python train.py --activation="swiglu" --norm="rmsnorm" --rope_fraction=1.0 --init_std_qkv=0.051 --warmup_steps=0 --steps=12989
Each number is 500 + 40 x the weight over its row's rms, rounded and kept within 0 to 999. Layers, rows and columns count from 0. Numbers have three digits each. The size before them is the row's rms in percent of the matrix's.

# layer 3 attention query, 64x64, rms 0.339, rows 0-63, columns 0-63
081:509476471537450437479512463436509499464544462427476521515502543519455515445527475591450439465507556529531457562503538511501521440505501546600441456514476423539482551480481472510483460510449498
080:403472499527503528378510567484498502506491486510494492444497497503513544482482475537500470478463468577432476460478573483550516487527509517507479516485495482549563459568569512574481552529482416
091:519495504479525537501490503480491560453551475497518576525533536509498452466423546463450522484492577482551504488528536458606622530512507410501520510507587506481497523486515510426498490507466502
074:542492492500492427529518503521459541497537593532507553513461527558477515461505469481538477469452511404560476621469484529497492524497482511470536522522518603502491580546484534444517499508459471
107:439509463523533503472477465538475541433441485497516480517437504525470480495504452490540469510481466494519583508437441479440502627487554473554423502497541483504407493477505460526524490492430470
077:513508502551465453555539459498490522508541578496524553481460492534499457520510484567577469455481556450518495508503489504527421522514457472437487514505456517575503560480441503489488399400496544
083:534480511514490497541541421438456494490544484486523528502565527532504523458464433557559412460496540433564544508511484516533469511478434481458546568483505474494443487511470585453512519442557490
078:519542523489477507605528504505480533478468570493533546445484484541526557573534513476488458506447473517553601435483586524514506554565515435442523546472472504468508466452526501525488538527526505
089:571447474516432510524539506465473486538448549463510540488512447483485509511460416555507484472527511431486458530511573582532509519486534478400566493540459495497530521482494519566414518454524502
090:491430546498473458471496513478518493445474598465528509508502431467518496538509530509533505527444500420453493511463413498585479581520514568492537544459486500471569497434531446499536477448492529
098:529612561484515516525423595533523523519497531544511550496430552536573542530481481475477472491480509534482570545529528494468512466484547525551484520477483516490418520532428511509440469499533459
103:483525496567519495606575532507547481454469534492496543502507505528479634518513533571521508452481421522480543476484490531542499546528508452505516484537462515420461482444494481551453544512494528
078:469534553484503467453448489527518513471469436567483458518415547542529478526507478471408505527505512590460464474518527490482538565500574556528454506472536517524460449455535493540481590535492467
072:500549452542530512498452574507526498489505470508510443424439525532572535561527533473481467497463493577399485508471529504511520519529527464542513508484515398441459453502508448546513517566440510
132:510456566469512439577563545431442507518529515513465478538476487481498571523488486494530500490492494495554487552431518475499455529532482585559599564534464453462548459491489468517576509501517483
135:445552455457523523480439522502512593533437451594483538406447511461509444429502548471508452462491507514489430511471509487560529483493561541497451475490541518538479524485451488489523482494480445
108:488551487444555539443444509525503527445485464516460521494492428452484471430548512525511516484457446525527550522535507475475544519442499484554519491457520536562542495513448508510387408434505532
105:508488565408475434543496484454440441509449519577428466488468530443448561508538551506511464544448506539517499469507535483554495518483464455446453521496474534441508431456477508495499515478519427
109:499512469489532419571480476495508470486524600560527485534505538588526548556466534468417534481410489471468504484513439511463513496510459541484527528509499452515524514542476501526544457554542416
098:537542510483410467453368514523499530498556461555518477489618464508498499473458496589483508535442553531470490471502473470414533462492505470494498498452479529517548469489518515519548484504501497
105:422488497473506454478595515482481435498524508556544471516470451445473521519502475543488459431592515451518531489559505539562504486478482571507586576485506499524426501456563492496516510481533516
109:479492521457607481533524552469450393458518548468573506471454502467491518497552416465477516569565541473513504519551513536534488474493520457515519466451500493462562532498535570517493548531499528
098:567361550511426531494496459454538463472516504533531445474536455524497467500520464470478457524495498457523470530558469506501471471503410460557493526479451538534510542532522499496588519511497433
096:582477505536500551489517528482512473522431433454483564472471569451534503545519461485513596507545525540530505438502483533526529500510418506507456470440542462471488481529467488418466473439438534
106:426505525481504536471512447479547483499571526463408547548446465451455478538504478443556440471443441448517554549450499544491496490469495485514478546493550485487428522555506457516467497481417511
123:477569418512494556468452497507555534499523492506452532545512457501554394467514547526529517498486407495463412412452509478479522499472548478493445525546469493488506489498476544466447468474529447
115:500564451465561558506447504521509574471480486487517519533488487500476493504515492458566531560483472560477446508467529464531589502479549462568464504428541472538498458541463524426552407503467524
120:523504470454489472555476524523534485530542489483548533531435493462537491490595474514524566477506453570455535520535488473497554465447592545562455553513487485543512521415463433547506527471463458
096:515514497518509499516460532487529503494450503500549429516599482460473475488488483458462533486555534566533562450448507526504506486527546491560505423501492514453509463612464437530531480565499407
126:502503504433571533538519558521603484491475464459420510494524485527549446447444499457521512495509518532502471452464490501497552535429558498431518516447498479540498476419463485511459424514568515
096:505429469547495444525502490494567427505553557521510524517481499572575486482529542465517527518528528432431512481492554414492474500484544520484535466583509444504513420548477449485459462457526506
091:556513456549529455482535485454439507392464501522531570516476515452435554540503516479488432466519536497476480504457504430489572472438495539476432488409524521490503539544442507520466522500525532
099:473476521494536534449489494528556528504394473503493533451511536413575575499471508481504512487542457489547565533472583536505519539458526466497523432458538542482577496499564432488499464482531509
099:436511470472537594486522512465543515484456477595543500507511511427463464504538487498505503540525546523558590472475486503442553476445565477490469494488566538431500483487433483435505510545496449
101:508504510502482510529482538479536492456471456434455496476505492469515413467454504485511499415516503505512444510538472532423468578505503529445457471521446516479448515514456484574369418485488518
077:523479534493508463584530495477456440442568534498553568534533457495480527491415476561537473462484534445444534551518544514483432519447472517453502503530503545578520537445463546494465501471558501
077:470413514481463561490454473465542507526538462465460522465504530435515503464529540546489532492521504459503501493449485541556544420492505455417472519496497524511579477487537433505414413447494457
078:548434503479539467528522549516467437444498525499504588503525503479511570463475485542529449485467490485524578567472420511557486474488474570489581539500457598469496545480496531552489515467484476
077:530490514502522461523527580503472533523507529455532586578488471496417517471486436525452552511508532455522419536567479468489445520520466478467517508569515540496467541466478543440473415439513508
101:557464501583435430437534524458513507535515559574517425508474509513439456490493500513466552480460534492503460564442560514496514507584468519471490549485466467458479483514506506532543446533508582
086:561475456496491434511553512487499461509510569445528490558490505485425507486486480531529541504427546426423528568529469535456411502516550454444488488478438482493512505526507423520511464484572491
097:517501536517508533553549451515463511506542526511484533421463444480482490486468531550542503449498512484548525601486475557513436388452534530444497486509436530549536532481480520594533503549503510
083:554497501488627500501525499487462495483559548522454529507532505465496465422503544580495532462494436521534541468423400483482522508466492529519520566471447475560482496527461519516456445503503455
095:529507611523518575485562457458495517548487523467419499550518603529510478450470541501495495465475447477446507482508546469536534549495473499506445480582485490501464438540503429497503508445500539
070:477563509494452518448520552482522493470451417573489424516488552532533498549564527497494504482470454542494511442485531507479588548547483510534526556442535482513487487498609493436451511534517535
073:522442446482530535463481553528555505539488444513463482476492531499493512497533519484449498576560438544478468445518545458454522528510528550453411471430517472463478516552499464546495551597477438
152:454506524569483502574627469464456512568471520505524480509523517539492549519516494508514542510524560481454511570552519524539483505534451524498503494446482541458459494531594469518561456513498587
099:472484475500451477496355487535543495516493525439475488559528491431479449492439511514507468492472497583478505454603481462504471460551524534517486455489530552547452496558519484512465485543458536
108:489542489531489489445467521541552483491497503449506507418414519490532469602541490485449518490526493523505507455508433523522499497453487569500450502529579511605441405531470508542467496491478521
077:591504482530447506501483513529511493565486497427467445535498494490478526444518498559491502460528426379460491481553450422501532511535481448474519494444524494437498460525497547513434501465535441
108:500481448487483525425559535505559540466544499428393471541437444491500560514558450505511527485511479471588489511526485526539454542490534518474488502475491440492592508515547465484555465488550510
110:547519485459558473495505517466447522556471500529491507451466522498542435491403484547540500568476511499529458537454468593431485452489497523547442581549496484491535515516505511473446475548520411
095:509513508482539489524521572530559457574512509532505519564491374514530507449512449426516532595547501529545487504483576490530514493522515512436494468510495500494491548461558543580487493481553476
135:472491477536483492521579475463446493534519513512570510442448545525466523562576428497516490518505503463496448536534481519536403485592478531532474530489467489514534539487522500491624494492508562
104:507510510528486442568536474480472566512551497492498492473528517506411489529511459469513483447567501468470436563508536552479460586486487575452526476472491559449522589515524505480527473592484545
101:482490476531460508517512525543505469511515476489501460520473426589468507526519537457488471437535489436547553498541582522423468498528492412509479457502517461493575547595491462466505476512583465
107:519472450475492433470590429458435514607514491537483481434525481553480503519498425498477566494516464521518443498539516519446438572481476504529548430497491498471511489497525551454505450523458496
142:424532507551507460507411556495515467481474476476514552508457460507569459445464591479415436518488463478520454500518441471491509453446521486457431566471521461534458519501459501527468464470534497
082:508487538595532479444434489475496463442480564547468480544477456520458504500503496520431462469505490480520523473575491516548540471472531419590464553467548463472465477540545555470430483469488480
108:452482526509474491440436523494519583439505495466508522466430433467465481507545536471471414459479480504501553539434486474439510493405506520519493477490543526532444446483423553505486441456495470
091:447478457474510577517411495510549506472489436513486492520593516480521503545525541506510540521566448475470530442486575527548438464488457524480547425464525445465489470555492539521444439499500531
116:467531468521547497459426502430458463529468439470495556499511487489570508486545569539487478450522482468470497500490472438514584534432510434473494585470536527502517465472502539493417481415481486
094:470548467560562512528540500546524564500473507474540499515505521571513498481454464549504519525542402572523493532547430520524475494505568508551524507503496513411505513516431431519595551516498502
086:471515437538501512499483495545389547527465519497536467513479480474529449494442472560438512506476476461470435506524511524562460469507474503463476484521529617465502499560537424460423476539466469
# layer 3 attention key, 32x64, rms 0.322, rows 0-31, columns 0-63
090:603467478501466476515518493482494537441490567430548491566538498562377492594465457529464526499467472498454487520513478495564494475495445519487474568482498452477478552527532498537499451475489494
084:539519462542528487472439528443505471443563478532458529454562482574512493507456516426543472477485412568538509448481546453484497508481458474423514498505480469493553443513420581511513488476503515
081:516497420515486487461407517522486582501472501506533493483510463523562441528500491475453503558570442597518478481487541435551553470509521478569501470517457425483507451580530483489474508532496526
086:557445579500477498558519458519494476501500547501521569503536530470478541545489410537595532516503546454472492522497495603538460521505444541484572514470441492544490506455502454498543516572515489
100:501571466493475523505531470472491567436541502483505490464512499536551491512485471479468548454492468458469479506465551482604519521469448456458468494451608487484501458597447578548539474507540514
092:489476549518510440564619470493470528480565538543498490499447498480517534492499427442559547451448590472434489516478537538525483483530456525502569573499515463508487528492531533487465523439500487
090:509498552524499428477549483524526485480520546434514525537438507506474595549445442487495542496501537480456564533495538490551477434509419473477507517531438579511550532494473460520571513517520575
094:448499487458557545541517541527483507531459525536473450546519448467601482499490542506487519562532485555444391528497556535564507539482549497482507535484573507506490528445559462477486544557459482
082:480513532510496502570537464495484486538539520461592565455557525536433591530495466509521521502515472493496467498487485519488502535535403536475553497549440463453518537511396453473551485492503565
078:493518554495497510534555448503502576527476506480451428439454498462517471496509453471558469496457553486505495541464583536454538458427462489458460505544528466519419499521440496515500596526434503
098:501485541520462479552570486401420543516509556411498544516564506508485503442510429515506468506466524438540495551504479507506507569435500436480522497512488466509536556468562545490510475421514508
097:537473449490515550463483511561543557538538495452457475529521500524499533590467541392407496469505457523479464483457499494451478504483479478457510469476541498533431528500555522532512505603440522
130:490539442485529577418438496525511507470476467539438424436533504494525432503525560486499469502522442598489483463513521459476585534491530474475459455472537502580482489453479524517515542486471538
094:465486472475520601435451486528570535466519487555488496486497444487484461439521514477504477475468505536446436452473605488482586492497474510451508479470538479526513481447517493583475550571460503
102:492459486574466510471494522448439464472552468493511546528533535530441544484429457469512490403517562381512521492560509529474533494518492518488392505481505514427476501527560513498495533509500486
108:467515494392450562473474524499493531455479492596488465497481519452508482504525615509446490537457491529514511461493526521522572559428478536469444533470532480523445489433499438484502531501453519
107:570579399503520504482474432485564492542490487515488470495542475505493567530442545519467485452499491513553541511545479524515440527576500529495488464558563422501476551515525464521449544575508507
108:461468531500476499439559525483483579441501561472491535517436457489512537443520461510531471511497498443565443581451520501486498450493452478535523500479489515485452528404538555438475522479586534
102:523457525447566410493496459492454527468403535469516522505461506516491520434540445500478508526495550496463493509506524483507534441475436523549501606527483493500521513455543534479443434476410461
116:524555469435487497459448451481567538493582484488528429498523536505474416608540590494507488520454457492531499449508534509440546466492475479454480515493505492529540560441494535550483542499476505
095:561480519519510476494535501511496499500389566471527558426497418452535530476452512492508551479426497503524527564515501473486525532441533452493547465479494569525585532538474482499548585509472513
096:468451471442561549524506426453472492535432542495529456478469455534502495529533441515423485507435515497558409462478456492483486491483521533588465444514511496475541540534541484464546472512578518
100:513500502469493462536492505562537487475470491542478546514559413520511556564454410563546476509565482526495477546481470490496423573537489525488472518550429523451499489583463492531512455565529494
096:496458480509533448530469536425492536507490492509508478481464475464378532518438550500480471546515424529476547479468471542523508468490479448461550476453435573451479481513478556508389461491490500
091:485529475529444465452450535532489519542585423509525447386530485517579524538530526479428452515505482505477544509495531513467482525519457448513475516470555507599493467491548489551471530474545520
109:511431555440536526536475541543463542504523481469531579543530544553504512453510492512488479400539527482486476497488446554455513545484543537552500567503474558473433533482590494453453499447515507
100:505463494482472502486484567488513486466539546561550440425502528475485408532456521519490562546520509527489530518503545506453449489545470494549499448478603518564496532574455467512499533567439542
103:431510475497510483539567482451519503453474494490548523511511473553511480548465446439505493545480460460491508479462452500518501400498483563438517456547523574545564467439509583408490504465483486
132:519457449499472535484423501500518533485443479566530432454577487507482452523513565480492472509531459555451495523559562552473514484575524451456520442516527429523514490575481440556532529531480518
097:445491426451486508433480530546444488510466470502497463468464519525528528539458537552511512486476559548563437446517535475477526498464503517431419517456415524486497554505401478529521519475528438
123:512503434528515511453504499530556544559524477611530494518539501546489473443521545537517455517516501596513475512459524509502530554575461462512512455503519410499492419459514470572506455509516554
095:557525534444505527486578474491521522512520494503505495434469474514464520494486504541564581493473508509541501495551493449503547531503480537524518510586417482495495523552492641442422457528500525
# layer 3 attention value, 32x64, rms 0.255, rows 0-31, columns 0-63
103:477487560513579460496525508509477529504462526473424459540458447435528532472541524562480490443447486519436502516470530553432503508477501532507526465506562521543587469420521420449550496534499513
095:560556522460518498486507528497491487478542551526407496538514470462521495510450522454478518452516501510480531491501528521566465444516464565506466515444502472589441589543420565473512517504499596
087:482522526519515580450497534516554547481487493443444568474570501502583511516473498486462561450427484522503494441468475529476470438464538463490592515451494485410489540490514531427513525544505494
101:496474517542495486441457443464534484558542560557479533545459425525542551542517532439500539482576501454420501502509528518443473525493563506498435432553485545464417478478509469521470498504532533
107:518560463473521572476473532460500519519491538555530490476575475553478531548540479515522537526473503516495548523438570454537541468462438511570529559466473506512441453531471466445515498440432582
108:496446497502496525532557516512460530519482471479475441415503493430499485503505513581455590597527441497520577479528462436500518517447484549511499569474529473492506508493467468447447499499519410
105:511567549408576515532514557543430416559531487532494510501492438470527472581416485517527520542574531509500506451462478491456505463475483458516551538523487512473533463496456487484526548477453484
105:472445567507560473486448503542539525557541435525497488541549507451475469526560536471594521520478427467498481495469479460477435479482439464535438561493476456459562472517495553485467518487446448
098:438493445482519456489429484469504490479527497471533458469508500463534468508503500511494473546557478498551527527516566571581477527540465557506626525465464509540496496485504509607560482502523426
113:532463489555517522499529458568514455436571481460512479446528511492574459556453523518505492473517482470530487526525568489492521586462477393478475529424526459496468545555530554552489450484463495
097:559424521507501545468536448507511524504468465562427479550490547547546394484500460550503495506443527488443514513481481459517420534457497432543547450437455505491478491468508538562454519518483466
092:464545486520564539510457454501536510507485576448519529534416592495469485501475519511621576424469454535490497468494519481457474453478564529566502498448468488499474547461535472514507499530496492
097:478503474471434429506513482541489512444406522444494456447567529522516520413539485542546549472575512475496397523497482494486461480485486503533499512482522481523469504466584557504449511558561497
103:597434473396489462489542490525489588553476524529480547438479517486435520537446487515509517494543531495521515475498503522566524496514522507439474470406454543481479456512523556447547523504500551
095:457511474462526451464538486496558534520505450457526524459480504524537521487531416537536611512491528564531551492469392483453515554532518531497509499466554483575504557489442457525468523490436506
093:549483461523464502555491597467527429485520485518485496507532510506522520533503585491524525510483532447430466520443491483482581528551522525536526451525439540516506497531523492518508611473573415
100:554433466490613526477518483586506500521473494476503556531488465572505480473534501512473555535494538553442428458526506536519489517396474540451545489561473482548515524486543471550487488516519450
101:511434479484494535468579450481524524466522553468484492489516505541504473573575480455490493465528451595522526567522444555467509464475534498486508505466424513512533402445546499552490515473487426
087:564519473513525483461476508476519437477586521453461473551451522536505489505510415505472543507476503522494473498511537467474498457484579430534523501594542560550570531438453528415489530474532500
096:515469465489477551485510461500505497475505536511543515506492480505560439461484499486456578534491443498414419463562521405517475466520519458491543546388460460475545543505496498476463451471482573
099:437535455445534448563529485380464574508473477578420577493526500447496425512422497521508522505491454478497499479464511489501510494477472472477500456495489524424503460462502420491488519498504505
091:520466474462510445424525497475520530453533517596567545518578515487520452498520560432499541544520524485493525581582503482514455456454547502546485560492535484487496531491525496458553488570555492
103:486544488484494572506508523537532544502587472496531456529452459402500525555489494549494483431458537476464500488473542482488519431448478519474552391516533471485432501463514443463438476473525541
101:518473589537450491411489518497447465453561513508465530462481553514457500516530481527536485519519455512446546468481497421575505445561461524497553486493478472474515488496462457449448393524465471
102:502454460532581533560502472452579439506519462522476492548503487512506487453456483516571444504522445542485534453543485530477576500461514552476534527487502559503431515523544543514497438593436491
095:501475485542526494559498477468447446508470444505509442426547474455534557504515453528471533539479531520504527509514477396554452509547553511496441523476543503546444484402572522490545539479516554
097:552513509425471507545524495485539496525519447455455492507555538458497466477571489494489505517491605493448469462536594549524565521488436494572445546458509511560555501488527462464503456536543471
114:486518513487544494501483420424441490577540558481419446552469443517466472488548504471556476486491517521523468523601475496501481499458564445471572535484532524468525450513482453482513527524560548
096:515472503483474457488506500526514488547526545513499485416523391538483459558406541438555571521416520519511523489467531442476511517515439480532476514505461516416562466489509534500528521551457473
116:443513454533506506466505621449472503560475450497507510508467492557493463470510504577502518474563517560449522502502463440540487438460456495423553492471484501442465540486564471548474481489428466
094:520560436549551478531520488567476452495499527470499501493514495492479472440541473453467490594517540490504527582478515513398480565544489489452505492479510592495483420495463492475468496450422460
101:525522537569491518501459516520455568537508478505514466520497514545470493501442498436529545416527494474600561490441468470476525491610458551481520564492500462551513502440546510512459465555535468
# layer 3 attention output (transposed), 64x64, rms 1.04, rows 0-63, columns 0-63
086:502561448477502558474421505469502499510532482473538480494428470549467489509586486536530552503448484509529509495490459467496543475455593538535533541507462537436470508510477545470468493406583438
091:497530550453502492498455542458435449436487471495475520499408463498555515465523473522514547472509506533507542520463480483506508560479593516571480501552570453493475577524510520445571585490460523
085:520436525461578526522495511445530446506451527466536455483488427497443508523457461450453486549481522457537481506503417550477567500444602545463478471558498495527505483477485422495502555481524534
103:567614466536512512468562498504478496580561475470494580521529538551518470524572520491472485492527501474538481437495500575513499509529560558520529508491535512568540560507437500438505469539522519
111:559489516479560525486495497444472530484520443422435442543535468417518495474545460525491441476586483525501533507521509524493441486490493514436521527515537458481437535424410465531550501552485524
102:504470537530454516522470509584553475441534530506500542503554465459462510522500437483493535532501511496507504524462471382436494496457513497489471605468469515447380482524501503471551536469544498
105:449424509435508533482549474556475466439514501471514507447486519488475393557537522483452553525540504580510527514527422492451408460460455466459474484517578527496525464533475475493500515504509468
106:526530498416530518545458500528451522458464540496421481487503463455492510519596535468464529538569515541514479529489471502412511514404459540458566535531460474518527591486479527552477513484521494
112:468513526500457551495476527493408500515509505428496534488551518493448487534412465509492504488470484516449504494575552524450470529559476517435487523511499544456504446463526455587431445516459591
103:469537462493473503489514442488512435541512531546485521440534490564485520468426421480490461556534433509524458456504431488512515560436492466531522565540475542506626539489469477500470479533535508
107:560488506566517517485505491458530465475458532463496446451477442515420503502536485454490566525465581565509453517452486509479508488448526454564517523529423554445549455492428468516463546532443480
094:549521422451548547578539474488462430428445556496488480518436526514545469532491464495419429536472501445534506517466540516463472473521497497480599499535504495511507516529460442509442481462482460
101:502556496517439542529510544525512559472418432469537553514481560511521526514516398491502456503484473489446569507452559502542511487496503504515550422469383476456478503517531521502516554482455484
096:498486496505508524453538526542480497449445557481475555531494524507513486438512465516551533446503497527400605519441488517515535486535618562482483455512539494473397503488519476518464523469516463
091:468458498530509499532544522528501520499479566474469453472570430506531431547501473421493468506452496497532513561582502511462525445503429492540555501504415458414431507463544536535477510454483491
096:516579546506530471551429514520459504528504495564529527529466508510505489463494486507421510436456445513528442453517504503476450515455547427439548437531517482483523403523487461430561540481471534
092:435498520468481527376544565502509544485496456428440539503501475488491511520502530512532459497390524453515500520508459441476489508439502454537496471510459557479444501471515497497435405458514515
101:504541428573496513498516498550523483480522555485478455550456473521528508499484565564512483499559452487485454525491455524532519487461521563537519473486533605394524419440510420508502474471493489
091:479534501545506479450548487422462495468507461529517401507490550538556496464497443477444514518475548506543497457499538537450454480492452501596485470455486507435518473513457443413500542433455511
104:459483437522483535492563516509448549493480464505452481512533478487504477554534457542511519553497629445545459473520541471536549528454539487523516531573510510513483517435463443509582545563525540
092:492504503408470511473480507498522433432477563442462521513525490543403484512539498424499594460507519460464557484448421516515502557549510475457447516536540524498460477482490457468506511560477535
094:505498507502507492516511465452469532489500549442487578528487472474540453581535404482553476399518526390555506480499576517530517523504555491497480494535545466446542488508459470556481524463516539
100:520405513488570499426509486465474491516476528501488387498526555539521482601492526497464504503492454485487519496480396462528448484514555513483546480521549491481490542530431520451553443498518463
107:522456474519492510493449501483468466508501541541543485481524494414486494468475554486468541500539591538473470549489545388483474469460494596563520563460486474509461556490463455511564544478544540
109:530490549440457563528458462514507456504502460490494546503477450518532490528443535423553447522525460503500446499494479536511426454500446460508551517483529546495591500461459503453420442517479590
103:533480512576532478464501508579535505454505438439554541530491545501531470447508458507548485467504559568456501556502555421514501482514548470496487480466405533527503459507490602529485529497448535
104:445497562508444515530471444559489530480488485561467453532498527459488495511555415515505434500457543489562568520480478530543513533427452486490496532518516522467556469374515492515448532454515531
105:510531454518439448450573420515474554484489466456492549496453474558487496515514489452453495477548565448438553488416494522513488509568528505535502511461523562462560484479452424517491483453499444
098:475455481500463534509523503525458414496476501543430473513500475498456422492566501436475495486530538539574493466475472563462501489485512464416538514505496549544454551550413564550505504450513437
121:506434516469464457441536503469511543472485533464555545443540470473463464575533559498581500527527541518501450490531473474486465487475526540495531440468460460530541505486410464569566488543419515
084:462554458514464513528416501471529510577536463545529484428575490566490467500508523528616544495484478425486506462506512557461511488524482526489499454525466514438538541513548494478511454592485518
102:433501540477548548566440454553414504472466487533523496439450533493486488468435503503471516497474500554519461555533492516553522478608481517490513479456489464572473515488493523529532495416483417
109:511482559462506456566500476497540513479424518525430557528519507445473491459478452420458450489555480575525456444495542500500458479480432494487467480531552525520572504552485538532514529600471496
104:509482497560507535544482535518516553567494469527494526485509559492492501526486528511541480530494484448517418505448479438460474459492439453466539454488456499416513349430534489525474470491526460
083:543495477506501507525540429512485553510412468556498513423502551431442531482549532503536471520491515480510587531506545474502536468525392494507578540458481517462574522527519570498480528454496491
101:484430470544491525527523461547549489401487527543518478427508454453495523513497460550623532464437496542502474545504491460485451439487483441486456452472555463488469494476517500549501537512438530
102:480428431442444461456536501578509481539479429585548528517450506550488490481501523452514506543456511464454479513462482478475498504506542547571505462502456527453530459485539501548437497527531402
108:537551444469562471493521448472475458512434500469540521587474537513538492516474523553519438446511494496461472431512562610506522509518509497512548418550477482480583479511510513509511495483491586
103:541543484546472531486551548526552593555463539452529510519483513475520454444418509473565467459466467414479457516504558519543462524472541521579519451466450497508522547448462513503496477518560481
098:453415509544484496411490458448534497521507517473565497498428462513512473470435508488493514486476484518503509502582494470484559511538513500590406415499523521493510483572505453424512460453487527
098:480448509476482489469465534496593516491482526601536519534458522553520537460516507488476512487583545486552441530434474455524511497501507515549530545558496474557432487502492534441604532484490441
107:519478475472509487475469561497477565550499466463507488557489534519523458469565564471503536428452527459424521556479553560495510456588515560437469476495514515476484415479498450498489513416460501
095:428550489478508476494521485564434488556627526540516545494516504491554477488518540522508472512550428517546526505548508526516476470497479481491510492423554455565426578498541457481515450461537527
101:528465569509491521478396503496479527579560459517582439545554432487468497511492521521508469518561522505439508531567485528524548522497463448514445512476481465435533524502494551516569544552530473
091:521488454462551456468517492444472489530517507508498531519559492465519508505476571524464521530465480414506499530573505465516467506583494400453466588522612527557479470520486501522551531473499548
102:564558470509525495512483576566451533515558531423493430517492495498531567520536589468500530541489477499521468505467516455544442579503442442494560518438436488506548524488537465471453488509498514
104:531507546489525535492438490514492417446475450471563518519399591482479562518500467576485527458543430461489543486451503495567456537487538562482510494501550489486564479519436507488514503553505515
106:511429484463460535430580456515539473451517555464482492495564476452500540542428455483546474537537508481510563511493495528497488491529554566531462574467473514538443551439557535546462454481510525
106:539483480507484495567463449462543494508625516563505476456502535490526478413472470491521491485549445538468568487491472557475530500584496529496494510503556430520529515470553488448533573492535443
101:514456534398534414491429502504519462531463460557519529409505495534542560509494464443484543441473548495489542474497530477508481519528474491440516476490513405517455558543513469457559535486492534
090:530422503476505488555464482528560558504463531532484591433522438451432449483483539522509488429459453456517475476510436523496559563420538495521518494536499456513557493489518541532489479541529549
091:586507456532466463519467551472478479517513462475541437508534503502483538450490583533447410411543415467512461500471460574488553478547477511495484490429483488455518495500521515452464501445469479
101:511511494504503486478545555523456510479450476537527462524484430432565518536498441507482448524509507558488449520584518514444448469487564461473538468470497476502499541594503615571490463471494531
093:483507531532537493558487540476497476542481460542515493467500538532527494439467614521445511571460560508418515435515407442462560490482530505534524494501496536519466495454578468465561492504501545
097:496534552518463535551485475517522526413503502546491597577540436506488471499499482473535507520521483526519476499500591562440549474493461498483434548522458553501474420472525458553414505523478496
103:531502527459486499524561533511613517509554445476461515484557505548502493480602514509523459454484456480570554523496468550508529575531533411476523462511481490465481477513508531545545528567446473
101:505518481459489526493523589502439510494515495483527466552478541395440541488566450516527458500505538494578504515512505470478587515525498560484514441550507475419460507460522465454543570456490451
090:464505511429481483473535490518490477481488506517494481558465506468480475601494545557446481488479440434479498431479520551435482499435417557499456521565563506461528510505514399513511451451526497
094:550491502492564480507546515517497499532540532481511504511518517497521487448454509469489495489533417563523468473496572481420490482589559529452510510506532528523490480573550571456475375563463483
109:500551485469535501562474582538557509519455510486456525489508537458490533477447492551535512564441509568589431447529482502447505537486404505502461443508464432505468540563490511478518488535534470
100:527495502417545458471512546555491545518515462430529444504454534516539581482421470528492545480468450528418491501511494440514529491491507544599447472471552501512510511419560470482497504454473508
101:553544440479440523524452452502520461476516464546438416568559569548548487519468435499449484517477460396524534526510520537490474510541490494492515477559525535474480559520520543463524550508553483
090:465450508527471489463604505529518526483510480446526565520464467455565509516484476446403447454455575490438472545476514463550473525439539499505499440459500488546494527538444507510429483485548487
106:512479453508458464522523506504565492542567480444508476520575543486527519539574489541529433530503550467421525521465490508409447535440518477507510516539573488502485405514459487488496561519481563
# layer 3 MLP gate, 192x64, rms 0.332, rows 0-7, columns 0-63
091:480456467467433513456540468437568528513541533466488460564466563532466429514447535497516474432493498447419504481501485488455471526530482445544479488475594494564530487485485535476443527537522436
095:467505514501497477425474481492487571501478522587577512524470567505507479520466514479499468545453504549561527484445542489497512531488461523438559532578417493530496514410527466495448532593507498
103:535477488590533528509494580451462531475459488461502479529568514461495449522578524511510548414589511557474507554501509487509541512474494498469542559494487505551557430492491476488435585507494521
100:507524590490443504471499531443469459497488472518536516443430431489446412538551489543475503399554541484464438510568483485510558495514502465509500496529454500504490507551442578556512484478506495
096:506483522489563485470432500524483534469511546614594467541519466459537516545533499455459502550525527507483464465566519515461546516553498527493552492590580516496577525466539491495557480501484507
093:470502489464592513576494519435466522483474505482557547455448496420529510465519561425480479522540516527536447421554537446481547510517444474506436476476544554471534531512470511497542517532540548
099:588506491487485508470484527417528474564445561517466478559521570518487454502485573516465470490480445576475546453497527512489497496465467554488517550512508488516533497441390463576525498474544477
092:508490516493585541456477518513523468495476402524511506514486534412501451487473432468492494448505542521407518520494535532499514464507512525491480529509583517554502424542538584446472492414530532
# layer 3 MLP up, 192x64, rms 0.354, rows 0-6, columns 0-63
091:474473458485489519524413481578475423449544470476493498556498482469505526463496468504531491536483505404475571517562494441505586533564467455482494517539449504498471501489498453390475533526484495
100:530466585535522518523494516508522552457543472427474556492461574532524431535484483470508562518530505543547532472520481476487485542397509461457456429524518523470414513544468494497536489574537523
099:524529540421510554479514524451467477502455489467522447509538523538465531543575571527439590436484517513497444511506499575557507431464480469481454472476521507486552426539493506460453560519498534
100:544503512508536484519570499586492484520458462534523404465498503561494523435505484461533403547444556514518543461495486437498449542448489502508450492430504496531576522550529510473444486469545500
100:543513487499480527453576542450514576565591569559531538528521502477588495547537415544467493515429467520499475535519486415485527503545512476492529471548487534502525524470545531510452506507475514
096:500458443515479528454499463433497520524520479517464515513506468527465475453503572429521550504582568535507432497461423474526491524523567485552520474430559543506475556508544448538547472516426524
101:478545579485524496514449482493544484513449419468429464528515422469426547511457380468520476471475514517472432473527476497511416543449480514526479469442526452477484523504474544500514484488487545
# layer 3 MLP down (transposed), 192x64, rms 0.19, rows 0-6, columns 0-63
091:506469489471561469562501471515507467563461468409554441460607506475574508513540519516478484485475494576525520437545485560484479516494498465440496472552492549497471436448526532530459452456520515
096:446499480540440541485452416544504491551521489563563541532455503544432508463511474500558454488526542492455484443573464545463483470518486500502537517479508501481405566556444460543460484495445518
099:451430462587552514482527468478503489556452469482503458520495510473496453511443508452598448466515508521519503444460501525467431524481457519404548552488506462569497500569529519494501508419511476
102:522522496485477566445463472527443567537489427486494497448479588564513465501570511511546536470494480416528513476596557465507506509513500534498503527542468437550472509490546540532538436494459550
097:594500533499532501469614495511465495488521515445512537517530557506503558475485457489477441473507491487524543589551483465459497460459565493479440436510434482515517480438453467463448512457435499
100:561560545539535507552466580514499557524512493468531496497544390489485519533491516527490468471481520539465530448591479505441524474498440505481497492575588524525521531560482491521556502536475432
109:482512471517470514502455473510438468542468502569503436527526533517526461482485442567455535431473554458425395505416455535500557521495557533491469586542478497481472505557483461494507494461506507